{"head_dim": 64, "activation": "bilinear", "positions": "learned+rope", "rope_fraction": 0.5, "attn_scale": 0.125, "doc_mask": true}
Each number is 500 + 25 x the weight over its row's rms, rounded and kept within 0 to 999. Layers, rows and columns count from 0. Numbers have three digits each. The size before them is the row's rms in percent of the matrix's.

# up: layer 4 MLP up, 1024x256, rms 0.148, rows 289-297, columns 0-255
# down: layer 4 MLP down (transposed), 1024x256, rms 0.0687, rows 289-296, columns 0-255
# gate: layer 4 MLP gate, 1024x256, rms 0.148, rows 290-297, columns 0-255
up289 100:528508491452523517503505464526460473482498460495504513512496488505454499460504487544510498487505462489486526499504437516508456555538486534517505517489510519522511511513521492454476510471500492491485562518464492522488481476501494510535528476538468493487498462547485465539475472503503516502511554489492484520547491455510529542514475496525515525517520480487488511494491492475478490499534554545519534511526466464495502471506486490468517519536484513481471490485513453491490477554506507519477518518538452515499494512473475487476499521511535479479478483484499536484551501508489467525514501542478548496510479472477556473526478514556513479480479510495483492491469531532523450523493530517502472550510494469508496514547467495501507493525513447492490480493496517496508523486425486
down289 099:545483512519515487498489540480464487549519514468512493484489501480497487544517506486508498478507522477510538496510474506562523477486504512504502525502498480522504529514500462559459458483493455473447517520518515494510500519476484507514501483489514521474507488479503480469517499497447545567518506508462470538534522467489456491526539507521508439524478571499506499493502484518486477495483482512441483490504506528495515509483479530502503496481492503489488520483519509465522468486491476518499527483440423488489497487505529491474489508467540469463515515551523445533497485514507453485522474503503499548562501464538512498529504472536536469477500490529477489532545509477515452499535526504526530479477520499507480510473465487545487507491499510519512556508486484495488499517510488
gate290 104:505470498489525490473482476517455454490515466503528499497453521521482453511525486509465507511476525523490508538541532459530548502488512528498493515494489464555488491480537473501466478560475468475503487475512524476491496516511486517508467519485491511527508487483487544456476498536488468492515513493480435485537498548516478512495575467500509491476483503476533529472501486505522483502492522517479476475484536488463496518526504491539520483468490481508535568532477534486514488440483482519512447506454513497510493511485515545491534489501514498478531457517491527502474545509470490485519544519517495506493513493490480543535555526504478496497502523514507524491481515480525505485524469500537516529504476482483480496506540544503432461512504481472459521474549488525499483517488503
up290 104:423524510532530479504542514503527537514487439483518503522541482501517522457491492482518501476517470507551495523535441519487532495506487492502475538502504476460493504551483512486501521499562475479499465523508479516508465512495532487515493504486503504496496538523570486498490510490511486480488553492493474469475470489506480471517514493489459490526478470508456437507504458482490472516492449496527542528500515476468469511498532508500474526456483482446483513453529491518495487519529540508492493479469487530519447498504532534547489495491524472525510547456517551482495549515497512503542520488496515465508499527527509494512502501497479520493528508523510495514490492507510515539477494450499497519511501529509460473529484503517536516475526533482452474510517472481526509543484482
down290 105:526511506491490498499483522451439500516509502494517530516512502458468509542471496473509472529505497486505519467490512523496493439447493480506541484478549498446550487467530487515517509529463469486567492506528561491531498520504528500498474524502489485483544512495487516518470496504522482483439480499514494517476456558514465524536528485500514466452461500484536518472529507502493483478493536507517500528497503460505510523512519486480526513504507526521484514539492497480502470460462494484526507532527471475509509515488507510481523497497488551468497501487543518500478529481472509517500488517519449485501498486519515482574509571480478529451529504478536502487495492512529485479497515490484500476507500491502496542506502499457434570505477483523475534471486485492477463499490501
gate291 106:495532489521508479534455511531491500467538527491480462504491499504498523489539491485506464504494557509468506505473477489480483526523532501494501453509480527483540511485538506500538490532517476489530484482480502492475457488480509464457492550507506511459514512499479499479531538454475523507523525505476465512500537530502481482507503517495453520465519473550473502470522516468529488493474512519491491473476453527508514478507475550489542495489466524473521474479520496486492538495518487430501491461533528448516481541501488464484512505519534467488476476480560491553447512526543499523494489518453470487488494501503475483497477501518429499517525501471497502497526481509478539513506482546522511555502472533478476490507503474506499491516531495509483504542535500537463509560481497
up291 104:509510528495539530461486491489452493521500515484525481494520497494499529496474523492457498551482527474476481481507500511515473515451509486465535476487499508492504510550549464504531456505507544508501491499490460534512465481433478466495534542554481554512538491464477494498493523501466492483506487481501489467477497510495489472473527495502490481501534506491481480496541482447500464515485502481500494518489476495490500529479505494540536551475491506463517507504510485521538543467523501468523503514525541543525508476476547531504445541499508517494468471457504502484504502480480486449490471509516546444511500483467514533521499494512486497522534515532494491509450506519513493528523491491507509475513533568495475482445489438495511490513526522487525519508516488504500560550485491
down291 106:485520496509502487516515511498516501493476488513497532474499509536526531524475481444490512481525519496552517504538559475527501500489487477477520510492486493524517490489467491485512521467481508513479483536468500527521491531505514489487511527491471521508566462511491521477525494498491434482494507483511505513468553453529546485497496509544500413496460540518544507527534489527522490480552535460421461539523461488475530484490498453517477489494516494489519522497487552475505503522494525526511480492530492497483493505507520464510512500475478494497507482524515509492498437494481488492504486486459537474501534475471483507491519472526496447476436478446448531516528490517513488524481525495473485499548485470499504482476509544519482509538484515519496484527494524528520474488526499
gate292 098:485484514468456526512483515466497518525478495505510470534527465478465515566503483491536492489524470483500504522479488529527502517480490494471526481503534503511496525538457505482469482525509520497498516530500524478541495499503506476462486509478536520505472487500507544528526512500483483495493493465505480520506473535472500506498519553520526477490522526497514484534513492444489542526499492498510494454471474502504495485512531495458515499535565493507524530518475434528492516521475478482467493480520509518518483509488472469573483473456462490505545446520494490521485490516514513508508502497511530503538504517547514521499503452490504482447456534541491491539523506485497457524526519474493535495501541525490488552546545487456524489486493449457489483513523544492460459513515477
up292 097:511498533539447500476479489476450515487508505555505474471494509481475517483470464463513527491502468470468531494475486496518504524500513505489477463505533497521463492448509522481480479511521537504491433529515499543524461461527529506509518483525457472519530553501527489557447488485498475523479511506516472507485478497504480523479542476461478488495514508519496520552512534521473472469523451518496525513486538503505545474504469528466487497526529491491501496498462488508483476538484500508511500486505468466538522492519500504471467530549552496528488480479529527530496496523519470525497507515537548461500528541531497478491508499471503446503503508436517481486510547497516528471514511495507526467541552507502504477487498509518462508509490471517501517459483504496544526460505505
down292 101:493471507487519495481523500499480550516557485527433520506516507484514528474470523494521509485511467480484480479511470492490554508530465510494507498525515540507503485555523509471477496566552478498460474513458519512475468507560482506515511509518533461458498496481507481503429459506513517561511510508496492508512501495503517537466527482476516511499491472469503448509499500517489480496502485492494520499493501511521539498478488524521454467532479516553500492474518497511498529434444564512496539483474535480522532488508526529494474536508502538479516529524454497491486541502490520490479522508507468473443499495492522505493510526438505499518504506514491473523487504529482497500508497517489475466521527472501511434529470488494485500476466465479472541487500539517528483489484508
gate293 099:544486521458506469495474515505484477573505538503494523501490469511491502516504501479492512513500508491516522516471529446499487470498517483503501482490484525476528503491524513498450483529495506493478542516488500433472453513515569538538476525526479507491517462494506508464501495464552508504481487505459471483477513486514485495511511545484544532516512482538513491530510522542508480507504471469521469480511480518463491521496525481541477518539506462485472509460494448513441533519489510493544492514510494502516499550495490523447491521517551560458453492493507443473514534504484504491545497485469455500506469527543473521491484487482524485489508449485523501538519470526443529521500505523499477479493492516505504512516512464466499513496543494499547489502489498496532481511498471
up293 101:508489538493539483550519526477468455480483502496476496504484512498484533473540516516490487482516481527502499504546479472534501485490465471476528518510499496549491515480495477492568506450491509547471446439509491499484520533483503439508522497486469525500489514518534490509493513451489461516544462477516512503510488471468486505532501492530506479463510509529515464482520485487524443502519535486485543518483499522519467486499495507509518468465484502457529548483473508504476505474507564497500453481496504530515528472532548517558508530529503483519500459480519504482529488535494507496495475453515461497486536524504499512509438492505496470499505487543478460525495506490532503526527500481526463505495505542503448513468520493506452514506526527506523511522508442489501540521492509
down293 098:565468485478467507500541481443539479494495500500516519491507456483509488526512537509520506460503545466515466495511454465526494493527482484480485496532506471469521503497448480483455528476474480519476529504528457514476500501536503519478517511522506467558521523484498506529542494506524475517526504513481533505501506547473482504484488476495513490502444476528503504482496523509499463517477502491515470542470492561503516506482499512518461536500542491506496519521509510569503500495490490487513543471515468480508485509496488467483536486482568549517500509537534515476448466456494516447536506496516535522476457535508495515499509446470497473483510465493513526513507505529482508468493507483488510476547486510506543489502512494483489455521496507505450510491515553468467463527503498
gate294 098:502479520512478509495549527524505506475537512482510513457514505491447505567523507541505510444474503525517514513460492460517497524535474551469519533539535519514471505523470503455503506506492540479514496493503564497525531502459481493470478474550515446529517452531539486492549509532507480482483493489501492501520487503517518479507519494513477505509489493466517456515489512482443486511540490515475469519488503530465492477500494519489476479460503490564468512496483521519493496487478497482477467504532495513486490499501507499477535477500499509448486507486524543478518485490482573478518493526519511484545427484467519491458466558500535512502494496477505479500519484528489497510480486508495492504519491518536498475546524480550501508519486495499478516516511465480444470512478550
up294 101:490508492519494509522457464476486476483510519501522543495513471502542521525506512522480484521542477509527498497529494521464543531545499508483519493521485466470461505492552543463501484485529522525486531467458498497518514483516523516468527481478514497485505506510485504537499561478480521510507489479514448476480581462459527484491478490489455489530528521490509469552515482521447505494474484545524465495481520519487493484499487498466457476460534536517523558479479545458481487486513469488476489490496516500532451495481516494506502525491520458507516468475475454520478539504455503499502497508482480467472459523524540489531490497483499481502545530529460519514533470537477524483490528513518558464540492504510492502500529516480536480478504506484510486490472506504505549479500511
down294 102:451502466450498431541545491558512451467480533499504513524506514484501491534536558495497533456489499478507508531462524514503516525480448512491502493491488540500521498470479510485535474491544514535490512501492488533524509531506493455497469506490531488517466514539505441484539512508550501491456461527503512465492476503515468484521532502506491495465523508473505503485475476448471492529491471526506531508519466520468467503491545530497521474514529466487462516484504526515511494498498494483509505498543479525558466489508447555489530455520496460532519514489482506436552528479511507495507491491525491504486533518496511497472509499512541522501521493488518475485511486510477472520476478468510512485481499519512481493537473457487522504497476500503532511496502505557453489538493480
gate295 090:527504464489519477533467502502532473531489498495542481493526509480523505461505472511475480425452514536491500501512502536510517469550507500545455531472497491509502478489520523502509502497505503468509492488485441486529480489509500514502514525466531490498484551509467486520473506462525501517529503480460500449495456512529491523484537519489486474513511504493519508533548486479528508536503513506499487502445520503486488505497508491464504500523550480545507487487501485495474501521525542497477485466521514483505476497499531526562528488485505551480504552468469486517468518542480497531506539485469466501554514506521468501499494460478527518503507499511482466542486523500483511467524508517563469516488444470482496509452454474493501480550480463502521500473452491521503465463553519
up295 103:531467493499461494531503495487473480539504528544488517505495549490528492499488468486477453480496494514493508523507559539498438488529458487483522508515516493505510525479502498483415507493512515530541499499516485481511499503483496528507500514505485451495504537504510460529495510500489474457503523516499482486508534550482517478519497530504488463454528493508520471516483506450522466538546498506500470480501524545502503486499486513488507495508477475490533437513490470534455461486523531466468498454485472538487505510498533528525539477473518543498480519473486489474503533557469489464475533502491512471499539503501448502501496482504507508484526557524487513532503483540525534513523501491547463514515459476476478484465445484499484549505505513499537518519493533477448498511496487
down295 098:492538501514526512516505500494518512459470506475560469485533480504483530488498543452540488513513476488451534526484494526503439453482502489480491482528523535534484516477514494505467551435506523549511493514519515476494519490519577563506481527495484501463495534461505481524486497542494501495477493536533505490523476482490517464530515470500535529541473462528492468469484507486487492518483456475523494534500482498501490538462515499513513501475495488502513513505493539497507499532490500518527519486475555464538451489518517477479510525497473505482484552514504512499533496486492468488516530520504481462488491510478527496509499532514476525507537528470490491492504466467466511447504519471471479457491481515497564517521522533460459467494492497489511451519506506483484510469523463
gate296 101:526520499462517476496512474500500476504458486513461472496515509506516502493508511502469474531496492536502506512517461485502505497540469540500524515460507535527483496545556529498512518559488502490511513482514559521497515490525569475493508468504506514497503499507464521498500497513447525502463563476513482518486478529533502487501490504503499489471527480480537492476465473454462532462517506516474521499497486494474485463470530460516512493471518517503518454473526536481510541506462494502513462479508526477457499515452522505479515495544426540543470468552518482513464504520489517477507466481483503523474510482532526527532477494449521493494490515522507474452530499497540477469538485540504488522472499520510475508527496482527484546472480457552505523489468479491514512480521473
up296 104:465493466474505519482501496515522481488481475509535541501520514498448508488534538515502503507493484477563508498513510491542525486513505499471500506503479500508493512478511532518540529478468549456490512516515483521458501534520535487501535459488458458406471532472422498512498496536521495530513484515490478512441500508479508509478536482526510511452528496489470507451504506491502506511480506462480479522498497526502520495490452482497497512498502538509507532522497489477500509497542505468572502477483473497512444536498511490494489482534512516503493438541520527502479518534504499492505523505488479499457496507542487506514492509483463525505474452469520463506512500519522469472488474473562523482553518465548477442492512507521524495448530491487493492522471515505494504503516507
down296 100:544499484454537519518465534485539516508552520485527484496522507549508505456513484505439463496470515445488484529500524503509505480470527543483518485494511511528467518474477486456494520494465481474469493484492538483509497465528489487495538470512504509440495548511471485508507489472493550487461506508453491474518486520469534510513492453540491531491557519499541467463500506527484514557507531463473473535502540482519493437492509489536519481496479525462495461515505507462548479505505502477526511509501506498506465466518474472486523542541491506510476460487463513506485495501528520507553477522458509507497502508490507489468520542497512477499504504488507457478514524517503495458553484497506485522496487461527526516523490488500507495521505474514510487556531533503535531490483484
gate297 106:492505537513450464487487474488475495484512477550478489471522499513479515510519481506496516411508473445510547518502502497454492525513536523492498504533482484494505504521501492504488488485493530471501455508493502484487486556545513480514508548503513482504498472567490490471498523468520488514521513460548473489479560523515507512498505453497555509514503509496516485489497565519470468505528504518496526463495457491472497497521524507494493534542469496488522500503491490512553497513537488537484471515433469462503525526482509490536561520549466474429497447486485476462494528495486521492501459528504520460512513526505510514482505523486471525481524513517509493474553502508545471502490503529472508508506497502515453469518525501484519507504465503484493466476471503505523478486504498
up297 109:519504520481514485502530518461539532510465528503547480501519510449489504493488532511511454480495504475496484417482504486493495498500484488486506503517477503486509517493523481503491522529507493444529520509503527499533513501517513490498464588517515505485505522506481482494479495512483488488508499488465523539526481528471525465485484424455463498502589497478479522548520494517450481528495523479515501509491537531545493444481489473490465509501438453490482503488529484553523514502484500472498487468505501508463547481492537464471529490495514490519529513494514509490486515520504531491508476525484517482499492503471524490442528500528476444484530488529515539557497480509510547477500508506496494483556522510511514497516513543476526474457482502490515531503519489492509465508468496